config.yaml
d_model: 512
n_kv_head: 8
d_mlp: 1344
norm: "layernorm"
bias: "all"
optimizer: "muon_variant"
batch_tokens: 131072
Each number is 128 + 24 x the weight over its row's rms, rounded and kept within 0 to 255. Layers, rows and columns count from 0. Numbers have three digits each. The size before them is the row's rms in percent of the matrix's.

# layer 4 MLP up, 1344x512, rms 0.0407, rows 583-654, columns 256-319
096:149094114109128119137125164080087138104110103137169102141125073112121134097116126119089129146138097126137133089120128150111135124157133116136150160130122141167137122104133106126154175120121127
099:108153155149099122173116128132134140148156155119113143121123111152113167100118139150126151127109112124096090135142077108144159150103171151087115169129124180106131135138198149093147100120158135
102:110124107149101114132137147126115097166146148138077139089125133115114174133095170132108134131136141157116178111117130099145155095177127126125120119142112118120105111128088123138123110142147146
098:161172115174091171146111167109118105129130121084150074111121175119152168107138129136194152138160073130168110118139157113141128137093129101098141119099100161112105153106119135097140151154165130
100:107158157121130120097178137128136136135148109138137143103148094048149157116146089100165111130124101134130093152138151147108123171112078116125158170163165172094138146129117149126169132114086121
096:185140129137132117089151130132109161145144130141138184127106172113107120158146124134118090103154155149157107101091125123156133107115130142095102181107140161104150136179170164181127096070131097
095:111125142146138106175137123109156150126133132137103137112142146163114162086120155133116116093109096184092118201113122150181123146115144127121150131137077145102112150122122123119134177161120119
102:111116093097086146148142102098145143130118110171143148210132120128085147133139095136139136118098121116095121192133142138153099151121112168151063137110142171118168126092111152183125143146115106
099:105090129156110140108082177133105140104128172097150151141164087121099145138126148133149135131075085127113126139082143126145143146120144149178110070135125116172127094114107118097189108148086129
102:122121167090162128106126120084153132103133118135187155123124100089130141109127125137113078111191113138126151133159118072128104134090110102142167135074125150129106106114151138142110116113120131
105:167135133114124135147124143161121133079133107132137141115128113068171152141123179110122119125137144150167152144127123084147123102098124159124087124153128165130135112123096109168113121161115147
099:158103132118129158145104112151121080128107134115154154094143086127119109131157075133085154121106106155119130109129130149124088109175130109092157149155189142135127150126095137128169133133136131
109:122097086137140138106111122188135132127117142152119136137141161127096127141162133115191113141137140120139130055168137127144139142133148144130149138125168157156118135121143105126148095110094089
094:102107107160130143147142139130132115140116148106161120083147103117144167093122128119186126108122138110128169105142114118159097103157126126125148122133134119129135146096144144093122132104117110
105:151120155154112172134103102125189155164156096152134093154135096106142113132091114156115130151135128199186144102114144150116123107097131089155094112157114103156161121096146136086094109080136133
092:134152144120157101115121122136160165144143126117146133138126112158109135100117137158132107104096085141156104098148146103160149116121141100125096166158128115133095092144123136104129160142115124
106:121136115145158135118144135117099118161115131121138133147145112105129138118088116132137167095102137116139049112158127094165134157071165159154121126127120137122134114154168137143119119138143136
097:122134129099113152140096147140129146109127161165087119133133101136139166140132109125110119127158174147152121093106087094119158139134075134123105148096126137103090109112150098144137104143112144
097:079126109174084179111138137192138107130106098131136104081125111144119152113118118135098147116108106101134085136078071141159095145144093157143118174116133119186131112141094104142085145152118147
107:145134139110141124121130081127120130103148139114113104163115134125102122103137153134129118132124101102112140076163146077125140174140130144156085135158163144103151127157166122101176138110116117
098:175096137152115167134118107137130136129128122101096109151124117121119111095133096111141103119148135145099123117116157141125117129111141120102105098143103141146106109129121110082152134167159132
099:143144109114141146103093121142131144076137131118160115110157176123104122138147156132166124130132146126130145130124131122103122092171090131117137111174099160119162112065165120117139184131140152
091:159114099139140136111134167151120129100082113141192107133159079114142140174116081104147113152149141131134104156132075121132116093123117139114144098144109104103096133149173120118100146160161166
092:109138114138125161101148182139148126144147118122172092123177127090139150117160139135150152125109126165090091149139131131131158104128091133114144126138116183103126157170139152110171126124122115
093:148095109132123133115126185119105114122107114137135152138140132164137130108167154132091153090107098131129136115176066115163103132116133134133139118147145128150139126099141145146155115166126131
101:149141106130164131120132153122107145076148098147154140139107110151103110187136128087133132114100152108115155119119167142113118106088104132105095134093170079095164104103114167110169115134166163
104:126143120101148127101138110135125074080117111123146109075147129116100132130101146155185113092152078135151112106109146148153084105096136130136103143105112131130156111125124070123143144130110111
096:119158099094115136111095100114110147133130108138128116165147079047103142118136129117126133135105109163156131146115153141162118144144133132137095147135168131132160124099161084127117163138119115
103:086141130155124151124117137112123133115134078114131166129121178124142100096150120147089125128143141139147152145178118143127164084140130116090173107107146110159154110111116146131142159118134109
096:162157126121169127128123115071131100119152165106137124141140115163129122105117141125150107072111101117159140111125111103142156117182108140075125143112148125133119125137140069077158146127114115
099:124152145105083141125192104129115140108156116145118126136167154143114136083157097127128179105160124113112096088130128105063133137146107157141074137121123139112109139121155159142150092121118136
102:155115135123102099129126141162137151098131162149130167124155081110152117186112112101148066132098127139136140126132126115128096127135134109086100149101145158143163116172149124148127110121151148
100:136105135117130133148160149135107100163110095146123136138118128110129113139135123112149140163120131101151113146137156093115116148096148103131118099093165111100135102116104120105125153079147120
098:088159093083119102140125175146099134123124129129101100143142096094130135158099085108155148117150073107162130118171113141156122092155124110127161122141179094184063078114119134164120129122143125
100:137101066148121147140163170128142128131108137098114163086112103111130145088168129127106167109129136124133140136087139163123130103141126128133135108129090162149181146116125114145125093124111088
104:106111153105144147152119107130131148081166137110127124129113142172114122148142141099098154122086133165146094127152120152131110126144120124126144112158116121115152124104161154116132119118124106
100:134134100145128119129112103142149131118145162147145076111122124121123130105127095084171141107152115161126113089087095149094124086085150128131153165130166132127162133131111115107162111100129134
104:093139143093126068112129168127095124154131125173119128129111093133158098123134155140167121131121112117130125138127194126116167126137144121100099099172121097112151096132103127147072116112102156
095:130090125140207120132134126142117104145102148098146174147078137105171139100136116121114126168134087121114140103129094102082112136154153148124156150127117142103113151108106139106153140129117098
100:104165138153130161115103133167173084124129109142143118171129131142160122116153119151138094143125142088124084108115169159104111126125134119154127142086169112108154137098097127122162073114119127
102:107118091159128141167119140101149143135146123115128089092097132140107085145157144151141109162115134101167180101107129114140119144154126133123126154160110185078157152124108118170141121121165117
101:106205142145129097126115117130119128128127072139138103134150139098074157103105107131084160176102106118110141109130119122121114082122167133176148124137146095106172103088148122132112086103093138
099:121101136141121085145163119079078086098136183121155137135162131102157150098119109121123108127120170131120165106130134095124098121120121126157123154114147107156120146143101102131104164148097120
097:132150134138115158135102118139153120101132158133139128174102112098131121131142156052121172100126115139125146097144143157146119131120126165094148121153137131144124086172122123096167135129117112
102:125109135073121101160156116131124153139132105150126150127125070116097151093183125111120149124128109097141124097119114143113160176128116128093158125136120099126125126106112098174135145104101119
097:129120165128093138154161158102109103148139134106116187054096146131110168135099138130123141126115154118162119121129160135125082147117139145119133153161075121176136167102113063127151145155085116
103:105110077162125104130122151126129123114088201162100091130149082113125138187160119132122166113097101105135120112072121144148136106130131155133151171160145165096099130152174126151097138137180171
110:095154143121133141151124089137140129130110098111113126151103146132124128184117113152118117149154120099130098168111105197088110117139147160094097143109132099076154119115123148125188163160058087
094:160097077090106158148198149096120113140130136124144141128146124128160108127128156112147121150151136123130155161098115090125118089128146124130110135166110130108125128134144103089118117148160176
119:091105120164113151154136140121095108173117136131110128117144109129143130086101164152123134143126127126133173190150146147105126114109137129147108103150118157130152176181129126136150169121121124
099:130114084098118117134171166086126098116182121136137140084104136131110110095161159123160109146137091113117141136110182126066147138150120121105119095171117104105140109125115132088152122120111123
104:133148103077132116090169150102109162144125138108159119185124118084098103118148073127150108163105140152144129142110113165106127091128168158107133133132095134149119134125099067154106168146126113
098:120126118121092047134117152121115078147135118105110125165156129150166138135153100122129159106142116080131110111148133166103137110157102131088179133065118132106109125126142101133113176121174119
102:130133103124106133161113132123132126123096071127081102121148113145108125146109112125128134116102145161130137128162099162117109125095103110159174158138137110161123094108113078084093151130107152
096:118091140110156146100127120141109115128135132118109154154152166145141150108179169130107148075154123186122166113124147149103149126128113140110151142122123143139114166092147171170114121131140143
094:120128127104127124119109180198140083129134128126142165114138130140130133106132097116132120140132112138101132100163121147148128074111141141124151146088129126104141078114107129143108158153139136
098:108163112129156104127124127096129143122100085142121083133088131135176139126158130104151114122060129092125152143143126153138084119153094119122088135146120077147121136137132129101131149151152123
100:079153120117131120104157121104085127106111110118143143117153143113124140141147122119123134106130146152089089119169142145091136107145100126136134113122098151141174163147107142116113136079189118
098:096117171127087155114150101108159124078136137124102129071095143119131124143130103122091144138142105153133084152098107141135072101141135132135138125165103105122118150132123139082113107144153135
099:155155122126152120116121108106113102096118129122140173150151144103132120130137079135129103067139142145085060136134145108121110146138140108108111136091124160090099111091165096132117079112111116
103:087080133185109132144150118121142122179110082172133183091127137173106139125145139125123120145136089092156174133147140121133132115135134103102157130119110095145109139157114151127110149118096120
108:132139148128084096161133100127104131133115153181179097109169134101120155142087139131117159133117112121175075142108096088139159086110153127178162154128148123140122178127126098120131120122136142
100:116112145108116134111097096092156154137077114092108123109139121147088119098147112118100090107132097125123078129132121107145143104063162111155169159097143174153162143118170111119145149155122128
101:125117141156094111159119115139134102156089121126092110163112120093127128132162129127099120131101137140104153166113120124144090151134172149174145161121081147086186121136105081142146121183140113
100:074089147063094157119140125130157129129145135134122117122098123133140157175146135142140122152120150116154083119124109112123085125160154119118117155105106143083085128115099087122135088121148161
107:150134135110100152131166146076148117143104119129131125084103092174129114164141134103080100120108162091116119143171154142164153123116090149120140144133093125107141113086170118107111121131084108
092:133110114145135109096159141095040128108137132140184110128136154121094136106177121155148144110125148172105111125135111169130088118134154103148136132158106108134147086143097100145124105133133119
100:112149136152142133131115070096125156133136127077096089130158112115130138125106151085131165100137159120139080128119144126107159105119172148165166126095114101097118130123156153149125115087165137
099:118159164182135111119116122106117157159070109148116128138155140122154131144119137118145108093123119088111144123117142128127091169131158104085109109119093094159120144154112113140116143086134119
100:120129117093130116129137142075154137120123105101176133150146139126153108126110153105096144095106130118123105134125115140179123126116112115136151138192106119116183137136092127111092142106154110
094:163084104100150110123130144104119123140192101104114109117158124167114128150139114083128152117183124166128098076141131138178115111114149129145124160189150118144129115124107082164124078102143148
098:153116133089110140102096163080111141149164105128109149138129106093132128119108126127155152115107162088177159137150151101072139120135098115113116103108121079176136160137126103180115158128115100
# layer 4 MLP down (transposed), 1344x512, rms 0.0226, rows 583-653, columns 256-319
096:153137131109131125149121142147137151127164079149139137150115189128114175124120161113119107139139122150151145110139105108147079091075149131094114126118093124130102155133153137120128158141132105
098:110100139146113148110196125145151128137117146133106109116117108139138124139117135105120097154144135164127118117084178110133157160157148100109114120127118127071119124127126137161141138163121119
101:095164128148126130144189184173136154131119116149140081128128156112103153076115135172110109123112093090131113098142148078168124102133111121126139149127148138127104091149115133102148123164166094
100:142179146147150167094129178098149152098110123135110166129096129130068157112156090073081126181101129121104155085114108164108142128128164107112095172151140119117116131115151143088133141098121135
102:090121080109135117127114127128129167108136094112104124149093138105098135134169149160097138121126118097099152139103189100130157115086136092136163134144148112108132151130134134087111138105124177
097:092147147107105135148137123153131092106128112070094148153105106140122118161086140127121166119116148109131164135090148116145142108136104090125136142130126113139158098075140098118140119141150156
098:187149124095144139153097144158111154117123147114131120126091107106120132094094141154159176149127132076113130089142145124133094096128120086127103124140145092130106100139148104118104132143127153
102:118110124104119139128118163109117150138144131126132134156113132166138096124151128086123125090082143163124130165114158094140137149152125106123098143096093155091095132150130130189108166135139144
098:144156086113128128104108106116108117117149127167109129124151158122112077147139169141127128125106136107148170109126130153140139145105162082119118125121135155134113099116110119125082094141120113
099:148104160156151116129099105131106114101150114149122135110118117146109125120092140121095086132121132114105111146100145180131089120121136127088158108149125155126113082162109097148171118107131110
104:113110143148140160151110154137105110159137126111153132111121140133099138118133119160134103125155092166106162112067136119083133126138124139130122088150152170170156110157139140160117118123126105
102:135174150099119130152122110091124132155127166157115109114111105120147145112113108112150097163121136140112181128164115141175154116130116162140116129143166119140119159134141129104122121134155108
103:122139093130157100151157084102157173129140151132127098124096138128070142076134086134113162107115089067162155129158168107120120158132111123131112086153140158167120096114117143152125111131162168
095:149148150162190131085140144155142155084113131138125161110134129177120110114128162143165179143158155106135081106122144128147107119123111125109112120106130113121150199121126110062138133153100070
105:121132128116090143120114133160098103108144111089079143103132097133159106157171049139115141174112144115135118143125157160167144119126149099143144128147133173134124078143131102123147141096141120
097:106131142118121161154168128084127161143134100131142123145114111147135098096080167155102119138124103152124119050122137128141134143104125102107102128139131126171139161127129133147117127148137132
102:114088177104082143112110143103111114069102112131099117110086143140127143155105123126098128138101141136131164149137136135150136123141131148107142099113139124124102102149120155113134130086118121
095:137110107157144111119110090129117123106136131129141089128097132101123146138116128103133148127177120122118131146135147122161122141175158131142147151089121116162115201086148143109113116106149142
096:144098127124120136161118127138195142147098120093108175108081092131122138102133151167115149149115134118157141144141183109124145136068092151137112113071179155143157128106178148172113146136117135
109:113079115120143129164159133129129133092120130147155159158138099152146108156138172125106126116131133100125134109155144096142136152128107106119149159126148153142104175147147081132096087132082121
103:075166124098116100113112113101069152135076138106106132107106117166141130127143144091110131113130125137145129150105140119104123151118099088140087154108153151134083122120148135129156152094146157
099:102126143120132160136132171111107110056134128136124144114137175130106118064112138105122121176112110129114115175130148088101169100129107122130110144128116079071146111148106188147119126116169125
096:145071160103112136138124095144194116112172120142132148107130101131115161128119100155085108118142116159129143101161153133129113151151122107164113105101118104129147148109146075117150154100149118
097:139132132137181126090120161115091082113115154144127105138144107100129152119095136127158149120150122165138123126136131128162117151158102166127086145127131171103083143114110121137172130118159128
097:146153101116126138171140131138101131108161131181134111130151105096159098142145136145117109109149113141131129130136178088128147143147106099113141094087130113095107130150072155145125131175111072
097:154167103143091135149156145162112090137119133141176122117085144120145126071124127111105180137131109120140125117124107088156149150150123086103088123148142131130094123169097105111185141149135128
102:132142098113128109059139103076185138119134165177155113140137125124126137122148142102074106105133163103101119165126095113158117152131167114117141126120137118121142134139130160120117100134137089
098:145139109125146062164143127101140125134146103120115104168111078129154150158170104105165116128126134090102116142104083104075055090095118113059124121111130127122173109106133122124092133073115098
102:167142106118173136151113139080181109163087131109130113139106128096099122162157125139121126178114110160143123140130123101113169122132153119116098148140093147117157104166111112176154129146122140
098:144100137116126113091118103144136109125096134165166169141159114152142102151149125111142097119107113141187114154139120110149191109102112141134134168102109142124143082132156113098125148149115110
101:156089118083161111084133124108149190126126173150167089132121137128151125165149111128136142118125145136141124153140125097128133114105136104187089137126162104150114129126109170177108092178135156
102:114110138116140142152122172140126128142112119077125089114098176119133152100127122135114145127104105110128105148121123109108123107112137138123102118131124155101136121094114131109106131083133105
100:141114114149078084143123139144175096148139151137096106158128095119154152118126118113122172144146133131097171117115143133100119129133126151079133125134155099126117131154126090147137152145093069
100:149145090114104101097109133134120115143102102119109153172103116155128169143109130138103109135136130114162119125135088113133154154129161127142131117141150081143131173109098160096105136134162127
098:137167099148148131152160114128090132147114134140138094126105140091080150126129114120083099101132130127156080140102112136125139141128131152132092136125125092152129149115153094137124082138142131
102:105121092113069117146126128151131116128124125126103114100161099155159147097120175119143096081109137106106102165121128141162116104138113126120131095126116120109128120091134095119119158094119116
100:104122089124152098158159129078117091106126158148169092074093148108169147135099118112140159114118104152116110128136120158116112125102158121096143141123119154130119178150143149098140125188083117
100:160142106132116154143119118115109099146109146115127155128121161092134122129145121153109124143080095141126132137125118132102183131155115108102083140125090146164138158145110096131136101168099144
098:153115149176142130183133104118166127137118136116093140107123148143118102124115118146117127120100090185048141165138112116155152131143149125142158117100127116097098110124108146114120142140131173
103:139124121143134106145124135135149134117157108152081147129135140094122100158130131115113149138155142147157112176114119065155166129110143153137151125100080152119122140107171131090148142095105070
102:122120153115136113104102155123115128174121157155129158100118155106151087110125138137162168136152125096126169117117151145148109125108133132176120088143140123166168102123102131104115107149112123
098:144105114133150090121135146166139140099119124107074131125120123170116141176161121113109113160113173122155187135169139101135131129106120122164125106138136140096087107086144114123127113121178103
099:129168111105131095147166126131122120114109122112112147173141095167123105121120116116111141105129124089118095142110129120086161168146111147149075096100170186091156110109094123191114121153084156
102:134105117116141130155126101107119100120127154124143076126121130125154125115146184119135170075123142119172122107124112138181138158115117106103112150130106118164130119127105110094109146139133129
095:126129115142126153112111131130133132125141143140136083174114140128146119116122114148072115136172118120123116110132135124144130140155135150118109144093134156124084107148122149141158092139130131
098:135124126118116120141161164104124193122146105128141147117086138116163133119133148097139111149117120099089144135154146106155149120146129133084138174118106092113096107163108134129121106176119126
099:146155169126127116125082164136157108140139129075105164113136104133119118143170168135091147107100134115100109170126148075158120090134132087123121087105140162146140149130106143112110098155145130
100:180127139172122140148126125082129114133146172151109128144117136190100115129112131188135119053162104113090169132113140148098136161164069123143103138140169130124096130119118122136121157146164146
096:104124138142134126121145083093082166119176149113129140092148119134127164141113121118093143130136156125161127133146173111129117118141123161124125129123110121083160140119142143036134102067123099
108:105110157147119141133122141124148114122142165104116115148121109154141088125109094130130156123142132146122181143138115114099100140146112121118138095125161109116107176179179105093144128135078117
098:121121132163124113075165086119113149158129106097150092131134058118140155160140114107109166103151093089147145141120136133127145165131080154101152123139093115157104118145086140144140127148117107
100:138091151112173095091099132124125120138098131145127124180140076152131131158095156119073115128116127129128148138109152099134108150134106088146121128137116152135109114160126124120149075107143136
101:130155146129165134133153140147123132133082153148141106124163108148144133104068091124127092123129129122146146144053119155133163101119096145107134162108200155151103082115146163145135135140127113
103:120128133154120197142131117156094080108160108156136130138137126139116085144147154101144133132076142137092122161165117145128127134130109195121131115081159058075156133141138123116149101143102132
100:124097107091142144159118100153093158148169124120135126093106125122117130134115099151117127129134119129126121126116126146112110138087146148125140114141123095123131134124143134143130145110126126
095:155067112129158131130110172141147142162140114124172138154110135166164158131121103097095138124173153137176122140110132119141133113104127150128144107144136112133116130085154105118155126119153142
100:146157172155126122133194147132142111153124102088111087141114081130158115150118109140099115110101185109120178118160139154157192154151109115152108160124123131171133136113127133144163141135128125
102:131096131126126197164104119182112128133096116161110153098105138143143145139151159102142153124088117131162112143147141121107118124101126123132131154113158145147139142146141111100119161108156158
093:163161083137104120118120122126127120137115142141124105170188105167166167100105120180140125126061132135142192097077120123138154134154123149122087122141134134130148137134131160117135158103142102
098:113158099133113121129127132136123178120107095153117136137117102141158130092141129102151069141173115137123140116160099137106158121130112144157157113163151109140161159151136187106161136136130169
100:126096119121122184139128139092098116153138094134096158113124057130145091121076122129110136149112110132100108137176156154096151099106111108126123111129136127132133170140109143131171126073077111
105:125163109092133112143132090114115108179133133106177168151151113133142138134135086173194155106101111137121105083116144118097136104105110153134155142120136163122130154101129134105107185133083116
101:146153176077120116164113131107134131140139076120114115155107159110138179140112116151104104117092120123100139130136077116125143093130147105158159107113106092069119091139171144163147124102141159
098:114077094134167120114107102126123105141090128110101101161137147103126087125147158139122138127135118135094095122133109104121127156155171154125142148156063121143127152146075090108131100152121139
099:071124178125105132070105122115048141124078165123143172155133146152123153125111112153156123084132141136118155125113139170145156129171121135131109088118155137147118129141132080109123146131096097
105:127140169131108118132125123118161074142140110180130135137110109065125107162147117096111125079152109108128160151125089126095153150137102107119157105116172143113196110165124128135142136105098103
098:137102136137167161121120128142097153131166142136103113125112087142139155111112084135128100120106147128144120155154148135130139134130130081154062157128094145106151112144121107104165126140144173
102:159145134135121125148154143132125113142145129076138122143089142076124125136106111112171117135141138056166147151136137112129088096093111123122122152131161125107099172091151109146130125124108150
100:148144116095106143115110109109116125111130125146132122109160146135126133114106105135169156145168086129092134190113121165179113095120146128110135191126121140106144106178130150109172163157174127
100:159110117198081141123147106136143116139145142144132093097096115130111162147119138149108110119118106127129114149126170092119126145140130141096162118125153107104111093090127182121149140114093104
095:086123146152124137076130118161130141116086140128165134113121126090106112101132159098121159106073139146152111105109127099147135163114126097092143164119111130149111128104158097138183161145133114
# layer 4 MLP gate, 1344x512, rms 0.0399, rows 584-654, columns 256-319
099:109139082140121161180163132143104125117135152107121161079137103108139094112103126156154142104095100117143141119093159076149176171118100150104068148148170111170147119116118176158151122166137101
098:100127141134120094083090116154146113122140155159136110126119130130118093126125109121144105151123120106157132148127106116153102130121137123104146119163099101162126142100136179154144119116103130
094:085088130116109117166146106160103115103161087144181142117142126101117135134117101116107150163150131077144067126157119120101140145123144132085118126115209156118193116105147096114122082169111119
105:145098132144172144139141123154123136091116191153136159159086101113175127155111117113106086112133083151144128146113110138158127113146094105153184116104160133135105131149133168126142140126134128
098:061148119134110156159136156131098085144090119122125093155106164136151119131111114126123088117098131121110142146141133154124130096134137116177133089129177079129165149142124123143118145124128119
096:151127128120080136101107107100116123145148178116117115113153122079162102123144113143120111090121129117109140117128142112109181131130139133120108097120117070142141110100125085124160127117144133
102:135128086144110105171144130102088137142107102139151069149124147105131127097125127142134094122134093130068119116101132133138156163112156128122129093122131131168087126114102136109137133160134117
097:143142138091152125138110141148139105090133116126075098143141157106147139110165173140150098126147138103108139132163136094138146123150114162145117109133108143122125149130171142160098138133124116
104:115129131159111125124156146135073117153108144108125107098144119114147163136141089143113130131135118084112132098121112116180108110128138111153121153144136102119143158132129147072103096096126160
099:114121133138110102150139095147124130129129061145149095088188141085116165113171122076136108165159123130140079132142103104146101140081095164173117143104128115122161149138156117089121117141140127
101:191113128082159127145104100078137117126130125140124136123066153125053105146115125136121122114110099124137107087071136103115148127162135083128116135121124103139089112166129133175126123174138132
105:141098133108120155161140128083129097088110097135115140133109128093166124136136129159100127081115090108102101156106126117114129100120171108155134110090096089096139145133134130141133166139140136
093:119091142136151165144167134120120116125140138144124105138149124124100179086157138148145136105135137095117115111140063120112136138124124079130120123152154110110119150107162120160125124134121125
105:143148136158115105135145170104144152130128158156121170072159139125150085154105113125150120102113131130136120106126129111121146144108144143129122074098114103152127165154097135151116144122141080
097:168122126125113127094094117153128145111149160121111177149136137119134158100138109147178102152139114095175085116148130099134131120170125102117136158081109119108096117164141087150129141124107120
104:124087140145096094115100129112139095143125119128113150123120135125102138115131147130162108107128157153100135137130120169098148152117091124129109140162086149107106126173111162105085075110116136
103:138141141149138109110149158058135136117092124167149093130129097111165096175121148110183128166141138137139121176081151092133131134146125141109084111133146126135108125169119109094144124111135122
101:118100153130168136183166129085078058120153147130098131107117171102110156097118143097102128130114090123073120101106130115122113143098097145143126177132148136139135188101119105172085116150149117
106:134154141137118154088148097129143099136084123089125144138131077137137123081148130142114159127143105124177135098092141132111188126106140152126129141140146089170110110122138158158132114108133151
100:122106141147168147127133081141150146190094136137163145171122158108096107142098155111101076112082101129098112119111118118138169099106157101114132149082148099133077157168132112109115169143169141
095:161160110090136122133108118130143193121087144137114119120144099110156120154096151106135143104128135134131139085151114168091149146108142152140077122136136109135128163134157142148126097145148119
093:164128105152134153171098149105090115199085133152148106128129119129077169110117100082092162110154133105163111164144170101124158135114126152141101133161118127121147108147157087106135108107100146
093:138145172156056118183150086096107132073183131139115085095115122140090131127091127157129109153100153093115138148135160092126095127139123150125150142113130159153123088117139125125117135166137078
098:130092133120087160114108154108133118148086123083150184110118164151088094132139162117117112097152078119090136137145105093137125132114168094124121086174129100100127119091106142126128131132143119
099:186138144098122103132137106165140162127150089121124117110115124129127125096128150135116126124154130086112123128142140113121129097154098147138118093157116138088116143133112123124126108144183122
097:150165142150108134137111110103151118056120133117085114173143130134137176135148090145131130120155120140111129124185122151149125120145133161139161115099164122099110177121139115113130117136127159
093:080095128103124174149091089128127132080150107133109155103161121105102104121111151098112135119113138133131118122130125148168131160137152161169147157129128147151142126170102090162132148161152108
107:143130142120131156125146110167130130119073097127131149140110144130101135121147120124130089128151125149073105153122133144137128123105156115098105119112134100131158130179124137156134146134130132
098:153122130132150114115135123065149115103204180103077112137132140135130152128105123081158114115109144132152141096142109129117126116131072151100118116122151124137092140180119115149160138095120111
098:065126126117136119095152117166136104139142147137123146097140124092135118077135113105134108099117135128113140114122121105156170081123114170135140142159140137134109129123154121104075133135153128
103:106091087102150136154099117126139150147109124111100146111150126118119117143118141113152115087118115115096144106128120115159132139130166145101168102131112135130125144114104126103122139104104163
102:122163129085147135130081124140114162151150163144133081134112166133124131170058113093119119124160122125112109125114133133156154103110159123129140163088102150139082150155150106134164165159125133
097:145153128139114147107160115124156077126147129112087089124130143175114108122121119148149120125115116121086150111137124167103124145131130124149112103118137164112128112120183082098138126117134110
101:130093132098146154158128111120142125131150152116109162149120151116090110098149127140134101100141064132145129126150144098111149157136140141136122149140145137174133180111159127138121104140133105
097:125102102115168119143147103105139130112144136165111130126129131176136147097092128169117157158083124158110113157107119148182127163145113177138106126165121165099108079128088121096122109111125125
098:120149144170129144105111115126148144162106137112118144121150111148140121093118142148119113187087134115102141123112162139072126165171095167082130181142136181155113101116099136161137120113159160
099:130101104159155150143115149136113127100103116102135128163094125084136119115145143135082178135114109116119083136120119109117092154139115125177136081120121115143118127112150149156160089165144097
100:149139197134093169142118140124134142140094114094092170124129123123125131119160147094091111117158108146097137154165101100137112160074154105120130149113103115156151151115139115160139126099117149
098:106129119087093086130165096180126141088118129081128100131110128116145117129150109206135121119145102168172124127139128126133133165126140133145151102147114131137120116161148101085148120114134125
103:174089145118122131067130099122133111198099153173153102113192137152140100116109146092142098109113141138104126128133137149114121150121184147108109134151148130133127097118159121136135092154130143
096:100164180111148103149097099091132145157144183075101134155129118106134128116126164158136138130180087111126115163133111155182123151110131114080081148075163043145118123120128123142141131110148102
101:168163121158092128187112179138099131132109114139112188111138085134128137110117134144078105143130100141108113129157128145159173106166065142121141117106128148098134114122159127106115129151134148
102:125135140129176160103116162145128107116153126111166139137135103093091096095134128124153148150079138111093137162152134159160128106158091129156112132164138115114121179140152128159116092154123132
097:083121104157115157103122099123104124144101138127126098162153150126168150152117115137108099133099133092099083154150128118123136089128138105148137097129120147082161100151143129131108119088086177
098:122143133120112086141133121089133120121119155138146097102097137106107154132142127153130137168113126120086132125158123112134139118127139130148100171088138163115118139131101100119123157140170146
105:169128132124128126135093120139119106167054116135082129119184140084146128130097160119141112154128156116147151099145098144115116110141099128100133155130123114108114164132141098141138141147115088
103:143071118162063149126091129100143157139150178081152168090118112170159111158143129134090151113105130135153143079147110051161105118106114100131166126135122143137115141143150105132140113139174168
096:147126162147156108129113157115161120096137169124144136168132114131100164131141095143076131088122088135099159088156164134149115143117116158099093134132110102139154131116126150107123096104150148
116:142159165089099136133121087078112124122140124122126170134103168123103122125156145111124127102125112092123100097110128134128114085117104100119132169135128103088135159144138134099141067155168162
100:120120135075159144136128144118110153128161157135096122114137116121165179117134107077090132093118125142123082155102144124080157163134092158137161150112080136116115091142151101134121121159112103
106:117133115086133149103104151123114145149113109136114146166119192117116145126095137100134122140101093134139130156113160130094159145118095139097129104150148139112126118120114048109146153158113155
097:139094100147127133122172141136111127088124124155112110202150117175095101156106095148125151116103152116131120127087122168069124132120144157133133119145106190091129149092101110102124153142146114
109:154116131137122097126182114118144119130113120113106105156119085112123114131118135147144149126097117143108127123141152110125122128123100137152170177135123172132099149114140147127144094139160112
104:124125116095152161092102163122121146113106108156118161177121118123091122103128105105125144119093113118105121125075112178172136183111140128089133092165114120134094111156111149123178108164118110
096:114147114146150159126118100074150108130137159105118139148155127125092160145119132127078115111144133089116171087150114123120133115093141114114127134123127124146125150131153119139136141104091130
101:110109072136107146135070133105137134116150151113110167126166124107117114138084154154160088133140177137101132147133169148142102159155129119100145124125124134091179139082122115094103125110126117
101:166099123136111148138132156124147125150134142137104093116137114135118153107105102164078124153126120138091150106139089126140145131107147129147106117140139143157143142102141100152105126117115129
098:117107099088084120094124169077129111132137103099105093122142141159101171136107095129074132169141104117136125111137135108145086097150141145158148096172138148134125153143144101114140157111163117
098:130120090123128145144140111135135098131119103169126137132113114162107137130141114106133148125108147148084130151131080089078105131156103143125166129101116094128099132101144144073164107134150154
102:124162140135142159114142167121111126137079127187155138076145141117166126137151126139120147098091109104118098124130113112093158099112094142163162141152162141151131115133120116120166112124142126
102:132122126098114115101122131087098122116119149135114150121155178089140133120128135118100148157152138089107137170167136100104140145084162145077149149109105138107139135151115142102105115065096110
099:159132135140090096119101119114137143118133110131133106122125125130098141163147143065112154107195154143125139145184154117134126114123121083165105122135093130171120139143140116094111109138130170
100:138138158148106149140156117173179140116139125139123150101129143124132076135172126114174084095126106142128144125111105122092160157094110128132089126136114109124127090138131156096124085116107164
101:086152163073107184119134126130123128106149094113152159162079113124088097159099125085134128083114097136133090092127109108153154149153108101115089116073107143127133149136129120095119077079142147
100:111146155143149169116129149131132116128117167125134143145188072108111105133139157135131077115115136114109184152135132139129139133162094121051137111126145144152169133126130110145109184141137162
094:093118120106163103113128108140072090128104136136145151154109156121117130102133095098120109115109149150090110146150142137134161166145115123163125104154141118102113135137098088091133075128148117
100:094158106128146102149148151126105142096111121221154129121121137142148107188136144113130127129164114108099106133175163108095082158154116126151136153127120119131091134171114121121130136102139087
096:100118121156140082136118136130079098154121158163145138117152166133141140159092142125168104108138139148115130127133111133088144152102172127101153132136116129153159154142063107123109077144144128
104:155122119133117141145174140122112113107137106140116118123085155145115161157115092087137136103129114147173125177181098118184119180045157142162097146154087094139152110156084102142092144149109151
098:106120159109115122120103105147101118125146106144104116089179125147115102111131154127177128142107097150124138144171139127132128168123135156173114140111159132117147151123096130106123153141100107
105:136135107141102132192081105130149183129135118137086077116144120126172156140114126167131126088136124120107097152092157088083138166123113125117091132106134081131153150153123146129143159127110107